config = dict(
    num_hidden_layers=8,
    hidden_size=128,
    num_attention_heads=4,
    num_key_value_heads=2,
    head_dim=32,
    intermediate_size=320,
    vocab_size=8192,
    hidden_act='swiglu',
    norm='rmsnorm',
    norm_place='pre',
    norm_eps=1e-06,
    positions='rope',
    rope_theta=10000.0,
    rope_fraction=0.75,
    qk_norm=False,
    attn_scale=0.177,
    bias='none',
    tie_word_embeddings=False,
    parallel_block=False,
    init='trunc',
    init_std_qkv=0.0576,
    init_std_o=0.0144,
    init_std_up=0.0576,
    init_std_down=0.00911,
    optimizer='soap_variant',
    learning_rate=0.00942,
    lr_mult_qkv=0.4,
    beta1=0.95,
    beta2=0.98,
    lr_head=0.018,
    warmup_steps=200,
    schedule='wsd',
    decay_fraction=0.56,
    decay_shape='pow',
    final_lr_fraction=0.1,
    batch_tokens=32768,
    max_seq_len=256,
    doc_mask=True,
    train_tokens=87130000,
    max_steps=2659,
    dataset='wikipedia_en',
)
Each number is 50 + 12 x the weight over its row's rms, rounded and kept within 0 to 99. Layers, rows and columns count from 0. The size before them is the row's rms in percent of the matrix's.

# layer 2 MLP gate, 320x128, rms 0.232, rows 0-213, columns 96-127
103:37 58 42 55 41 59 68 68 47 59 59 56 66 77 66 32 58 41 52 32 54 40 47 33 37 59 42 56 71 58 62 68
103:53 78 40 48 44 49 44 65 55 42 69 62 49 63 35 39 40 41 55 43 48 64 50 68 42 74 41 60 38 48 43 45
104:51 53 59 53 67 62 31 39 44 49 56 46 68 45 32 55 42 39 59 67 70 52 41 42 42 64 53 47 46 38 31 58
097:45 59 58 44 36 35 33 73 50 57 63 43 55 56 57 57 51 61 54 69 41 40 40 46 45 71 71 66 55 45 47 41
115:52 49 56 46 44 60 63 44 53 42 32 25 61 56 38 51 59 72 56 40 38 62 61 58 51 49 45 65 50 58 56 43
098:50 59 77 48 36 45 33 51 41 50 55 42 60 60 55 38 47 46 30 50 54 51 54 47 18 48 38 28 39 70 72 58
097:53 57 71 84 90 55 52 38 60 53 60 54 60 24 68 63 65 59 57 43 61 59 42 45 34 47 39 48 55 46 71 59
082:42 52 38 33 56 51 39 33 64 52 37 55 50 77 83 41 47 50 48 55 48 55 59 42 85 38 26 50 69 53 61 45
105:67 49 55 53 47 49 58 50 65 43 49 40 41 30 55 43 47 51 64 44 71 45 56 57 59 38 54 28 53 50 54 39
101:50 44 29 59 68 49 53 52 37 65 37 44 16 64 36 41 51 62 58 49 53 52 55 56 45 54 37 58 55 44 59 46
092:45 41 44 65 33 59 37 55 56 44 26 55 49 46 69 40 54 70 52 65 69 61 53 62 49 41 55 57 42 40 75 40
109:49 40 47 80 43 61 49 28 77 60 46 44 53 54 69 54 36 60 39 30 54 70 48 42 62 27 47 63 52 51 35 53
093:53 55 39 65 66 57 69 31 58 45 28 51 57 52 51 58 46 45 42 56 50 66 52 45 37 60 67 46 58 66 25 47
105:32 47 49 30 67 41 57 52 49 55 48 65 36 28 45 53 32 52 70 53 58 48 51 64 48 41 32 47 64 52 64 40
105:43 46 52 51 36 35 34 46 43 42 24 53 42 59 45 67 56 44 79 57 57 39 32 49 64 41 60 57 68 47 65 60
090:64 22 60 38 51 63 60 49 43 65 64 70 61 44 24 51 49 55 40 45 32 51 70 53 60 56 52 65 48 51 75 37
113:61 53 60 44 66 45 62 69 46 55 66 51 59 55 24 57 53 60 55 62 41 43 50 42 49 60 26 53 55 74 44 33
108:55 70 44 59 33 69 44 45 45 47 34 69 52 47 44 63 33 49 61 54 32 62 58 39 67 33 52 42 59 49 50 43
096:65 62 63 52 44 41 67 54 41 54 70 41 30 44 50 45 45 65 25 50 55 61 40 61 52 37 60 64 66 34 40 44
106:51 40 38 40 42 54 36 56 41 49 39 25 49 32 61 36 53 57 58 47 62 57 43 56 54 45 34 71 49 43 33 23
088:62 54 45 36 36 47 62 60 73 57 64 39 44 48 44 34 46 42 50 41 51 61 51 46 21 39 42 59 36 85 50 67
099:64 46 68 47 32 50 46 50 88 51 43 62 54 49 51 53 53 61 53 59 46 30 61 52 41 52 53 28 67 64 67 34
106:58 48 51 31 34 44 44 44 56 52 33 59 55 18 62 54 55 68 59 47 66 40 52 28 41 30 61 57 43 24 51 65
121:50 37 53 56 59 50 52 36 66 56 54 58 61 58 47 53 60 47 44 67 49 29 54 54 57 57 68 38 58 57 53 57
089:31 35 37 43 62 72 23 65 49 58 42 50 63 58 48 46 55 49 54 55 22 49 59 42 27 58 41 74 48 56 12 50
100:36 57 57 58 45 60 67 52 47 24 23 64 65 42 67 49 44 55 59 53 61 46 58 33 32 48 62 59 43 67 39 37
082:41 56 46 54 53 49 30 57 52 34 53 68 27 48 55 55 55 27 53 47 54 34 27 45 61 31 64 32 55 66 36 39
092:43 37 47 55 55 36 37 42 48 25 40 54 57 48 54 35 31 49 61 55 50 64 40 63 36 54 58 26 64 51 61 35
120:63 65 43 26 50 54 52 61 70 53 49 54 49 30 56 59 55 56 41 57 38 43 32 58 23 24 40 54 35 28 26 40
099:48 54 57 47 50 46 65 50 51 71 59 38 76 46 59 57 36 69 57 45 53 60 33 35 62 71 72 38 69 54 59 37
106:57 43 52 76 41 57 58 44 39 65 21 76 74 60 67 50 23 53 47 61 49 56 69 47 68 52 47 62 34 48 61 40
097:59 46 67 40 12 38 40 40 56 61 53 40 31 44 58 61 60 56 51 42 60 46 50 47 43 21 32 66 30 39 29 61
104:50 52 40 63 61 59 65 57 60 67 57 82 43 60 19 50 46 69 20 60 51 59 55 42 42 34 70 46 74 60 41 43
109:47 38 57 43 50 41 44 71 51 33 90 49 64 53 54 43 49 70 59 34 49 55 67 58 55 39 43 42 42 45 56 58
086:65 57 56 67 63 46 40 52 46 24 34 73 62 50 45 54 49 39 41 34 46 49 61 62 42 57 49 50 47 50 51 36
104:62 65 48 26 43 47 50 29 45 50 41 41 51 46 48 30 43 46 60 41 63 72 52 71 74 33 38 57 42 47 56 66
097:47 47 51 32 67 42 49 37 48 50 41 53 29 69 39 56 58 72 43 83 60 28 41 67 48 54 49 85 42 66 66 53
096:61 40 52 40 33 70 53 47 40 54 65 55 53 73 62 46 45 61 44 65 32 47 45 48 33 62 58 39 44 54 51 33
112:48 50 50 16 54 56 33 56 60 59 44 71 33 37 38 48 42 38 52 42 70 47 46 54 35 49 69 38 51 61 32 73
080:40 53 64 64 60 67 69 48 21 37 50 61 62 71 46 51 55 56 66 49 46 78 41 67 54 41 50 57 52 57 51 43
090:49 34 33 62 49 63 74 46 50 50 35 41 33 58 31 47 60 58 47 56 45 49 48 48 64 76 59 55 37 53 69 79
091:43 31 24 43 40 34 34 41 47 41 44 38 42 53 22 65 65 78 54 47 37 51 54 30 58 33 88 53 55 23 61 45
109:50 63 66 35 69 64 46 58 58 31 58 46 49 55 34 70 64 49 31 51 58 14 47 70 53 41 25 53 67 48 60 47
090:45 44 43 47 38 47 44 42 24 44 61 54 22 61 47 54 53 63 71 57 48 48 50 50 64 58 43 43 27 43 53 51
086:46 55 41 37 52 54 53 33 53 31 53 56 57 50 51 55 27 39 58 67 30 45 48 26 41 68 38 54 44 46 36 37
092:34 61 31 44 58 61 21 44 28 59 55 36 54 52 45 62 56 47 52 63 47 52 58 50 35 72 71 45 34 41 50 54
104:55 65 35 55 71 47 52 41 84 56 50 60 38 53 44 75 49 43 35 77 24 58 62 53 48 48 41 59 58 48 64 69
095:30 16 61 42 40 41 48 56 32 60 58 55 49 43 34 58 40 58 36 42 38 33 56 63 39 56 31 55 45 51 44 47
117:71 46 26 51 52 42 45 54 52 46 50 65 49 44 45 58 56 53 69 74 44 53 47 28 35 69 60 48 42 51 33 43
095:47 24 67 57 41 52 38 39 58 64 39 37 51 53 23 56 15 37 45 26 51 44 41 74 57 47 62 49 54 51 67 95
106:64 41 37 61 36 45 67 63 47 52 56 33 63 46 47 57 20 73 45 52 67 48 59 51 51 55 50 51 35 68 52 34
107:53 52 41 65 58 49 46 53 40 65 46 44 27 65 71 34 52 64 38 59 42 60 43 63 46 40 56 59 53 50 31 40
102:49 48 70 43 52 54 48 49 58 70 52 42 42 48 37 60 49 54 58 55 31 32 53 67 46 48 40 54 55 53 57 31
086:34 47 31 48 57 81 49 47 58 40 48 41 39 44 36 53 42 61 27 38 52 51 61 54 58 47 48 39 35 74 27 56
099:41 36 38 47 45 64 42 62 54 55 43 71 37 62 60 62 45 54 35 77 45 65 50 53 62 33 50 43 53 48 70 47
090:44 52 56 61 56 41 48 45 54 40 74 44 55 70 54 55 54 38 68 59 54 39 32 42 56 57 39 52 57 44 65 69
102:47 62 50 60 50 41 36 41 52 61 38 36 49 50 62 48 41 41 71 51 43 53 26 49 48 60 51 14 57 66 45 61
108:76 33 46 48 53 59 60 78 63 40 63 63 38 45 54 39 58 77 59 43 58 65 55 53 50 58 55 58 51 49 42 28
089:51 34 64 32 55 55 58 47 36 68 45 48 44 64 53 26 52 45 28 53 58 65 68 50 27 60 47 65 47 67 43 50
102:56 69 49 49 62 53 51 55 42 47 74 64 54 52 33 28 70 47 40 59 40 63 52 48 46 69 43 27 60 33 64 39
110:35 42 53 46 39 55 20 51 47 80 47 87 43 42 45 62 39 48 55 36 64 30 61 40 25 55 48 60 52 74 59 77
083:49 50 48 52 54 44 45 36 50 54 30 67 52 68 51 68 31 38 52 40 59 37 58 38 63 50 51 41 66 52 55 41
112:70 45 43 62 41 44 29 46 35 42 58 26 30 41 53 38 62 58 68 46 48 35 42 58 45 50 52 33 64 42 10 57
106:43 68 36 50 58 41 70 35 41 78 41 34 48 78 45 52 50 74 63 47 55 48 55 53 38 48 69 31 68 80 61 62
090:54 58 51 49 64 26 41 62 53 66 59 47 50 51 07 54 49 42 49 29 29 38 49 54 47 51 35 44 69 65 49 55
091:37 53 57 53 50 66 43 50 51 65 45 50 67 34 39 79 51 40 46 48 54 52 58 51 52 58 52 60 32 46 54 47
097:55 60 66 46 54 54 28 57 37 52 68 70 61 65 60 47 58 38 45 56 63 45 50 40 30 42 74 49 57 43 44 47
103:44 49 64 53 48 49 42 49 63 34 65 57 52 51 57 55 61 59 37 56 79 60 59 43 53 49 60 64 57 10 63 30
097:32 46 31 35 49 64 73 45 51 52 44 53 51 53 67 49 53 50 52 11 35 54 38 67 55 68 52 57 40 66 35 32
092:72 41 44 71 46 64 42 66 52 47 74 56 52 35 57 43 45 61 45 59 41 66 65 43 49 37 45 71 42 45 56 53
098:44 76 43 37 59 50 38 44 61 55 45 43 65 43 53 54 26 48 70 71 48 26 60 31 55 27 58 53 59 50 45 41
093:49 47 55 51 63 38 47 29 47 46 54 48 35 33 49 70 41 65 58 55 48 55 54 64 46 39 57 49 76 57 45 50
099:54 57 52 62 49 49 59 48 37 46 48 41 51 48 60 51 52 81 33 74 49 45 40 47 54 43 50 41 76 52 57 46
093:49 33 64 41 50 49 51 55 42 55 48 39 58 60 43 63 50 64 63 53 46 56 50 53 39 47 66 57 46 55 51 37
096:47 34 49 43 60 58 45 47 59 72 51 50 51 42 29 45 55 49 42 51 38 63 66 71 32 46 65 53 49 41 41 38
104:59 36 47 55 58 50 51 52 58 62 61 58 42 54 32 53 46 44 41 18 53 42 80 51 47 45 29 49 49 74 46 66
109:43 61 55 43 60 33 39 34 47 50 41 45 56 52 45 46 51 77 60 44 33 49 39 41 47 45 52 41 52 78 58 57
090:69 54 51 17 45 49 37 65 62 66 61 44 49 33 23 51 56 48 39 56 46 57 74 46 45 60 61 50 32 53 52 45
105:76 43 39 47 55 61 61 45 54 57 54 28 47 57 36 52 63 60 52 16 33 68 47 51 57 35 49 51 56 29 46 40
088:60 70 39 40 36 59 57 46 37 57 74 59 38 59 34 50 42 59 45 55 72 51 59 51 44 41 48 26 43 68 41 41
101:55 38 44 68 60 50 41 30 86 60 68 47 72 49 44 64 83 54 45 26 48 52 36 70 45 55 44 50 41 61 45 50
109:59 41 49 23 54 57 44 60 71 54 52 49 71 43 47 52 27 51 47 70 43 36 53 40 37 51 58 64 52 76 69 53
102:54 26 81 74 47 49 44 48 57 58 41 50 48 56 60 47 28 33 63 57 49 42 79 46 52 36 44 36 47 45 41 88
106:58 50 60 53 37 60 57 35 50 53 56 63 59 52 66 61 58 50 32 43 37 65 57 61 39 37 59 42 45 27 35 40
092:49 51 50 68 43 33 32 45 56 48 52 57 44 56 58 43 54 45 63 37 55 74 47 50 40 47 56 45 59 40 57 59
110:15 63 33 53 38 62 80 30 61 55 61 64 47 56 58 47 67 53 56 50 60 52 48 60 46 45 78 47 55 34 31 42
094:54 49 64 76 32 57 57 69 36 54 58 49 66 46 50 53 63 64 56 48 28 62 37 60 45 63 30 48 41 45 34 47
079:40 25 52 42 50 45 41 61 55 43 45 35 79 53 49 65 30 57 49 63 55 52 51 67 46 48 36 57 48 56 41 49
090:65 62 45 45 31 39 51 28 56 66 34 70 48 71 56 36 79 50 38 60 43 67 30 40 49 46 32 62 55 64 66 46
096:52 25 27 38 68 74 52 44 67 39 76 67 40 70 34 32 68 59 53 36 51 83 46 53 40 57 44 42 36 32 28 23
102:44 60 49 65 47 45 57 40 29 51 39 47 62 64 52 54 51 57 63 43 47 47 48 45 38 48 42 64 53 42 28 54
097:35 51 46 49 18 44 62 55 67 48 37 38 75 69 38 46 44 67 45 43 37 56 63 62 20 52 38 55 58 35 39 52
090:51 70 41 53 57 55 21 47 53 56 51 43 54 57 49 43 76 72 36 45 56 40 55 46 52 50 51 39 56 52 59 62
104:40 56 32 63 27 58 48 45 56 40 57 53 50 45 50 68 47 54 26 41 48 39 28 46 70 34 33 37 59 47 44 47
095:34 58 59 58 34 58 49 30 46 77 39 60 53 53 52 57 58 34 60 32 70 27 56 45 12 62 50 71 44 54 48 51
101:54 35 60 55 56 44 58 40 21 61 46 40 41 37 59 59 35 58 55 45 41 60 66 44 63 65 44 52 47 40 50 57
094:56 64 39 46 69 38 49 63 59 56 70 50 50 42 31 47 56 76 44 66 49 45 67 49 53 63 36 64 24 39 65 49
094:73 56 57 25 53 34 43 46 79 34 58 43 54 51 48 64 53 70 47 54 51 40 44 52 52 62 51 56 58 37 56 52
102:43 61 71 48 50 45 57 43 40 52 68 47 38 61 47 64 51 59 45 57 46 45 66 57 60 50 56 64 54 61 39 44
092:44 52 61 40 52 57 33 79 62 50 65 69 47 44 56 11 39 63 30 43 76 35 52 38 49 31 43 56 68 46 49 69
110:52 63 44 57 41 58 38 32 38 60 52 44 60 48 61 36 56 54 53 38 49 36 49 60 44 24 43 33 37 65 39 46
120:49 53 29 60 48 57 63 44 56 37 45 46 39 61 47 71 60 52 67 43 54 40 36 48 32 68 40 51 73 54 33 41
106:46 79 56 39 66 45 61 49 40 59 44 42 55 43 31 53 62 41 74 40 72 37 42 56 54 45 40 55 60 57 61 60
090:46 59 39 63 42 46 55 50 46 49 30 42 28 41 55 68 40 49 68 28 65 58 41 56 42 51 46 47 70 53 51 53
094:69 55 41 42 48 49 49 46 44 58 43 40 70 60 53 72 44 45 83 55 43 42 62 55 63 39 55 55 57 47 51 53
103:46 49 42 42 45 44 26 60 27 30 43 68 54 74 33 40 74 40 51 24 42 48 59 27 43 36 52 44 45 61 66 25
094:41 39 59 61 50 60 67 40 33 46 52 33 49 70 53 61 42 70 61 27 37 70 53 74 61 36 55 55 53 39 36 46
104:69 27 54 44 49 55 60 26 26 62 59 54 52 50 54 55 47 46 59 43 63 37 34 44 35 59 49 24 22 37 52 23
111:51 74 27 71 56 60 45 28 37 48 60 60 48 54 68 43 60 81 63 53 52 55 39 48 45 72 50 41 61 61 48 30
102:52 73 60 70 49 56 40 42 60 57 28 57 55 39 56 58 49 33 54 46 41 54 54 73 45 43 49 54 60 41 52 37
109:53 80 46 67 51 55 50 64 39 39 50 48 71 36 50 49 35 46 54 43 45 44 72 63 36 54 65 59 63 45 48 64
092:49 56 52 82 33 81 54 46 37 38 47 60 43 47 72 33 64 51 45 55 36 52 55 56 41 56 33 58 39 48 48 29
092:46 73 42 48 38 39 46 47 53 35 49 35 59 58 52 23 33 47 55 36 58 85 44 61 51 53 41 56 50 45 38 56
096:57 53 57 35 38 57 52 62 43 47 55 47 52 27 38 47 61 71 49 64 52 18 26 40 40 51 33 45 48 49 50 38
104:52 61 44 58 40 37 46 44 41 40 51 68 37 53 59 51 71 68 51 44 59 49 36 47 56 49 51 35 55 50 62 33
110:46 61 76 61 57 47 50 36 45 47 50 57 55 51 31 43 57 52 46 62 65 24 42 68 50 37 59 56 46 82 78 54
105:38 75 36 55 38 60 46 49 52 54 48 52 51 55 67 67 66 50 48 59 29 52 37 48 50 46 33 58 21 39 74 25
100:58 39 52 61 48 49 39 20 66 57 57 51 36 37 64 37 48 53 34 30 49 48 24 43 61 38 46 34 54 44 59 45
113:37 26 65 65 52 32 42 59 28 39 42 52 56 63 48 64 32 51 52 57 56 77 81 49 47 52 51 53 66 53 40 75
098:49 68 51 67 39 52 37 42 65 87 34 64 36 46 62 48 48 46 54 46 60 48 42 50 52 51 66 61 45 49 37 39
104:53 50 48 35 36 62 45 70 56 42 31 27 56 53 45 52 26 26 69 50 54 56 67 36 42 32 47 45 49 61 57 59
098:45 50 43 57 75 63 61 58 65 52 54 57 42 56 35 52 54 46 43 42 48 70 30 34 52 46 37 58 47 48 48 43
106:49 58 58 38 49 45 32 50 24 45 54 56 39 48 54 34 40 41 60 33 43 65 51 44 51 41 45 47 45 50 59 50
105:38 52 41 71 48 54 50 42 55 48 73 50 42 50 50 58 75 47 67 64 28 63 56 57 53 63 47 40 68 47 33 57
103:19 68 64 48 64 48 54 64 63 32 55 53 53 55 43 58 50 47 31 47 56 52 68 54 49 34 64 61 67 66 66 28
089:47 40 70 41 25 58 49 51 47 36 47 50 46 68 50 59 27 62 44 50 63 68 53 51 41 70 56 47 62 45 45 55
092:58 65 58 35 64 54 62 74 59 36 61 29 68 63 40 56 59 40 50 24 36 46 48 57 44 51 55 21 53 63 51 66
091:55 38 47 41 69 53 38 49 59 45 60 32 63 46 44 36 40 51 36 44 40 59 47 55 47 54 64 42 51 54 54 49
092:58 68 53 43 38 51 46 59 45 40 19 64 71 49 56 65 56 37 47 45 50 66 63 59 76 32 57 45 33 65 66 36
092:43 55 34 66 51 48 53 60 38 62 46 58 47 45 42 34 60 37 69 36 51 49 54 37 56 35 33 42 71 63 69 55
094:53 39 55 60 63 59 60 54 51 49 34 48 35 27 55 62 54 55 56 37 38 60 23 51 67 57 61 50 66 39 47 61
095:31 49 41 46 59 74 41 55 48 44 28 60 49 48 49 56 29 48 39 41 34 37 40 43 69 52 53 41 46 39 63 54
098:45 56 17 61 49 46 44 59 32 43 56 75 53 47 58 44 53 60 32 47 46 36 29 51 43 50 43 26 53 38 50 30
092:58 38 54 54 53 48 57 47 52 31 44 53 58 15 46 34 27 47 63 40 54 84 56 59 49 59 55 69 73 49 39 50
098:45 54 56 59 37 43 29 39 60 55 58 59 10 45 59 42 61 48 50 69 54 50 67 66 55 68 60 46 59 37 57 42
102:35 57 28 34 52 36 45 57 38 71 41 27 52 64 31 50 42 65 50 65 54 46 35 56 45 76 55 73 54 60 56 64
090:54 51 62 56 51 66 41 39 40 57 12 56 48 55 66 34 44 54 39 31 48 35 71 66 66 30 44 51 50 29 63 32
111:26 40 42 61 42 46 45 56 28 28 52 66 50 76 74 47 46 63 48 32 41 76 49 47 51 55 29 45 52 72 51 32
095:41 64 39 32 37 58 33 46 71 51 37 62 35 40 68 59 50 63 61 40 32 45 46 53 37 33 64 49 75 31 44 44
096:38 68 45 48 57 48 52 38 43 53 46 27 50 52 38 31 54 32 47 43 79 51 43 54 42 40 53 48 52 52 56 47
096:51 55 31 49 62 61 50 44 62 63 62 48 51 44 47 58 52 50 57 61 58 38 63 42 62 40 57 58 56 64 47 57
083:64 42 49 43 58 59 38 50 64 53 38 52 45 59 47 50 45 41 73 33 66 65 62 70 58 54 35 21 45 40 59 43
097:45 80 39 46 65 40 46 37 66 36 57 41 67 54 46 62 57 37 61 52 41 38 41 37 65 42 75 43 57 32 47 41
094:45 30 25 54 52 30 52 62 65 45 65 52 55 63 37 41 43 55 49 45 41 37 41 51 45 40 66 60 31 56 47 53
118:59 65 51 56 41 68 58 35 66 66 54 40 57 43 41 59 49 61 48 45 58 45 69 51 41 60 62 67 48 53 49 35
107:37 49 64 49 49 28 40 68 78 51 40 48 46 35 25 62 46 58 63 23 38 47 47 52 41 56 37 46 52 60 64 63
086:54 35 43 58 57 72 74 46 60 29 47 47 55 40 42 78 52 66 29 59 31 37 45 72 44 43 43 36 38 66 51 58
087:43 55 46 62 48 57 44 49 64 40 63 55 36 31 59 46 47 82 58 60 47 57 39 43 49 46 38 32 37 69 65 38
093:68 60 59 55 46 45 51 39 44 43 40 62 22 58 53 52 47 36 32 22 42 11 69 60 49 39 47 46 58 59 54 57
108:53 48 40 48 64 58 49 52 61 63 56 40 53 46 44 51 65 90 37 47 69 39 26 66 46 44 74 63 49 19 61 51
097:61 45 54 61 53 34 41 36 50 36 61 30 46 52 64 44 44 66 31 58 49 48 51 66 60 58 54 46 66 21 31 41
096:60 57 43 47 39 42 44 61 49 43 57 54 46 45 35 37 87 72 50 56 48 42 50 30 36 38 68 46 42 45 61 57
097:60 50 61 40 44 56 35 38 66 61 55 54 33 34 59 58 47 53 48 63 71 55 48 54 74 56 84 61 56 39 49 57
095:60 60 36 70 44 49 47 60 48 65 40 49 51 70 60 53 56 37 55 37 62 38 46 66 32 42 44 57 54 53 41 70
100:31 58 59 52 70 38 76 54 44 60 45 48 53 65 42 41 50 40 67 44 45 57 52 32 49 43 57 43 60 72 51 40
109:63 61 46 50 47 56 77 62 44 52 42 63 56 50 54 42 72 44 50 60 44 67 57 72 47 54 54 44 63 41 37 30
080:43 50 48 42 49 52 30 23 73 55 55 65 32 20 24 53 70 32 51 38 42 49 37 32 58 59 64 62 51 65 34 76
091:48 63 52 46 52 27 46 44 67 59 68 49 32 51 51 54 55 45 33 53 42 48 46 41 35 57 53 06 60 52 62 60
101:49 45 49 38 31 80 49 50 63 68 52 53 56 44 37 56 41 61 44 41 49 41 37 68 63 88 49 36 67 54 31 46
116:44 50 27 54 34 44 42 52 49 57 56 54 63 50 56 38 45 55 49 62 53 47 29 43 39 45 60 63 62 67 39 41
097:57 56 39 36 38 38 53 34 37 50 57 43 63 67 51 54 54 41 60 88 30 42 49 42 74 63 53 36 46 36 28 40
088:65 40 63 52 65 55 42 28 54 22 29 54 51 59 72 52 62 45 62 38 43 50 51 52 44 45 37 59 62 47 41 56
104:53 50 48 44 45 60 60 47 51 81 39 51 48 35 61 44 37 55 46 37 51 45 32 45 34 54 46 49 45 40 62 54
083:60 57 60 86 59 64 64 26 56 78 47 54 33 37 47 47 29 50 50 58 64 39 61 55 48 32 58 52 57 47 54 49
114:38 43 41 77 24 64 55 64 51 50 35 42 42 49 40 74 51 53 55 57 49 46 70 67 42 46 49 47 40 48 28 52
096:64 33 59 63 42 48 60 72 55 46 66 48 73 51 50 52 79 52 26 51 30 50 63 54 57 47 59 49 31 63 51 48
088:47 38 44 53 45 46 72 57 50 50 47 76 55 60 40 29 30 63 47 62 46 61 49 46 46 48 44 45 76 41 52 49
106:57 53 53 67 58 71 48 44 35 46 43 52 46 70 58 47 64 44 63 47 48 33 47 42 27 61 45 64 49 52 55 21
108:58 48 62 30 52 55 45 55 46 59 52 55 55 44 44 47 39 63 80 30 32 53 46 49 47 36 40 47 63 46 53 75
106:57 50 48 49 43 49 64 49 64 57 48 61 57 46 65 45 68 41 34 61 41 64 38 55 54 63 53 48 75 29 34 38
107:45 42 26 65 41 60 51 57 50 55 65 51 40 38 67 51 44 46 41 44 52 31 48 32 57 60 54 55 55 33 52 47
090:44 57 66 49 48 37 53 56 58 32 67 59 52 43 48 40 51 55 37 50 45 32 59 61 55 32 50 59 58 67 47 33
087:43 80 51 60 42 44 40 57 62 45 59 26 60 42 44 63 53 67 33 51 53 49 67 41 80 64 39 51 61 48 58 60
149:43 65 53 42 31 45 40 50 49 49 43 66 48 48 37 58 66 42 47 70 39 56 44 39 58 25 65 35 63 56 33 24
098:61 36 41 35 50 68 38 52 62 48 48 47 51 41 55 37 52 52 57 50 46 63 42 37 55 49 67 26 60 69 58 37
083:49 40 47 48 57 56 50 51 41 30 53 58 32 70 69 71 61 24 30 34 48 68 74 51 39 41 59 37 44 50 62 49
082:71 65 55 56 48 57 43 60 45 83 49 63 71 42 43 51 33 53 47 63 49 45 44 63 56 38 46 53 48 72 38 58
086:47 53 42 60 47 31 38 45 62 35 38 45 60 57 52 74 77 27 67 48 30 51 46 55 69 40 66 37 55 52 52 71
108:41 58 44 19 47 36 50 57 51 50 32 38 59 44 21 63 50 40 42 46 44 67 19 44 38 39 26 46 55 50 62 66
083:70 63 50 51 63 49 55 53 39 59 65 38 59 57 50 48 47 59 48 40 46 46 33 56 64 74 43 74 41 52 99 46
097:46 41 62 52 49 48 50 33 47 45 51 41 59 52 49 56 41 78 45 46 43 49 46 70 44 59 63 57 28 50 52 68
103:56 68 46 36 18 69 44 70 41 50 33 54 40 43 66 63 56 43 61 63 60 52 31 51 34 40 76 42 53 50 57 58
093:50 49 57 60 21 41 33 46 64 83 57 45 41 52 52 69 27 62 66 45 51 55 54 39 53 53 38 70 51 37 49 37
122:54 51 66 49 42 53 44 56 50 56 61 46 17 36 39 53 74 80 44 62 65 34 42 60 69 44 55 59 48 47 53 56
097:45 35 31 41 41 42 47 32 37 42 63 36 36 23 62 63 55 66 34 45 59 36 47 60 51 64 38 44 70 58 59 53
100:51 37 58 74 40 48 32 24 63 65 46 50 47 36 53 79 35 43 39 58 50 51 47 59 58 37 57 44 53 61 44 39
083:75 62 75 35 35 37 52 85 41 54 37 52 51 48 38 45 56 58 44 36 60 43 71 52 28 27 63 51 42 35 61 66
126:28 46 48 66 61 66 57 64 55 33 35 51 51 52 67 70 39 74 53 74 61 52 50 59 61 41 43 48 66 42 55 51
134:43 49 85 64 38 55 63 46 49 59 58 65 40 58 59 59 62 28 37 30 43 59 52 42 46 37 53 47 68 43 60 47
093:45 49 61 38 55 53 41 67 47 30 55 66 61 42 34 45 42 66 32 51 42 59 49 65 56 53 36 65 52 58 50 60
080:53 50 57 37 30 39 42 31 55 46 61 48 75 56 50 37 42 59 44 57 53 49 55 43 39 46 41 54 76 29 51 48
085:61 68 47 51 46 43 43 49 51 62 44 67 57 33 39 63 53 54 48 11 61 72 60 48 22 59 39 46 36 61 47 80
100:50 81 55 55 61 26 38 71 65 60 51 51 54 55 48 32 60 45 34 52 40 43 44 55 53 51 56 46 47 50 58 65
089:41 59 54 59 50 47 59 40 53 52 59 41 58 45 76 54 40 41 61 62 38 33 52 30 40 31 39 57 58 46 56 39
094:58 36 52 52 57 50 63 49 49 54 70 51 46 55 33 62 33 52 58 43 47 49 62 67 31 55 66 63 54 49 33 27
091:36 58 53 45 63 45 56 69 46 61 62 39 51 62 53 26 49 54 52 56 46 34 72 80 48 55 37 55 57 59 34 66
092:48 61 47 55 64 52 51 57 64 52 58 45 41 61 47 33 29 47 27 52 48 61 36 56 58 69 59 37 49 58 44 52
100:40 69 57 51 51 44 32 51 48 50 39 46 41 41 49 31 41 56 61 55 40 51 41 56 54 41 51 51 52 49 46 73
095:52 37 41 62 43 46 41 49 56 50 45 52 62 44 71 47 52 58 58 63 46 56 56 41 55 55 52 45 44 48 55 72
093:50 40 49 42 27 62 46 54 38 48 59 72 33 64 52 41 45 68 59 38 44 38 50 35 53 47 48 71 50 42 55 47
104:61 55 59 62 43 37 47 53 57 53 49 61 50 47 63 74 44 60 50 44 46 26 48 43 52 50 51 58 53 37 59 49
106:50 58 42 49 54 49 42 56 55 52 41 49 45 73 39 36 64 51 54 79 67 61 43 60 46 42 55 73 53 44 54 43
102:72 58 47 48 32 49 43 45 58 59 36 42 39 45 51 55 57 66 53 40 51 49 70 32 44 60 62 36 44 45 53 39
106:54 60 42 65 42 48 61 47 60 56 50 84 30 48 58 31 58 72 61 50 38 39 43 35 32 69 46 35 69 57 58 64
085:48 47 66 51 59 63 28 61 45 56 43 40 44 36 54 39 38 65 53 42 46 58 64 44 63 15 41 52 33 37 43 48
101:65 50 38 76 35 43 46 68 61 47 52 44 67 53 41 60 29 51 43 49 61 32 46 44 28 40 58 72 40 51 51 48
107:44 41 45 54 69 45 62 44 53 70 51 51 53 40 53 64 46 40 53 48 58 56 51 49 43 57 43 63 36 58 38 44
090:43 46 66 39 56 52 55 34 38 56 50 56 64 37 41 39 47 56 51 58 57 41 33 38 52 55 54 61 30 39 78 52
099:35 33 59 62 55 43 66 56 30 46 70 51 35 39 51 32 44 64 62 54 64 44 58 29 59 65 46 69 46 48 42 37
098:68 59 68 61 39 37 19 44 33 47 60 60 39 40 71 61 54 55 54 52 64 39 43 43 55 38 57 67 51 43 33 38
103:63 26 60 50 65 43 62 50 70 64 78 56 58 48 66 31 44 57 40 67 31 28 51 63 37 60 69 50 55 49 51 67
092:44 30 51 47 46 53 55 62 75 64 57 42 48 55 33 24 39 53 51 61 43 39 43 46 37 57 46 37 47 56 48 42
100:62 55 53 37 38 55 24 71 59 45 48 62 80 72 57 29 51 44 16 63 53 35 50 50 43 53 61 36 43 49 39 23
098:76 67 46 62 51 52 57 60 68 60 60 51 52 64 62 58 58 69 67 39 61 55 61 61 77 40 37 62 52 45 58 45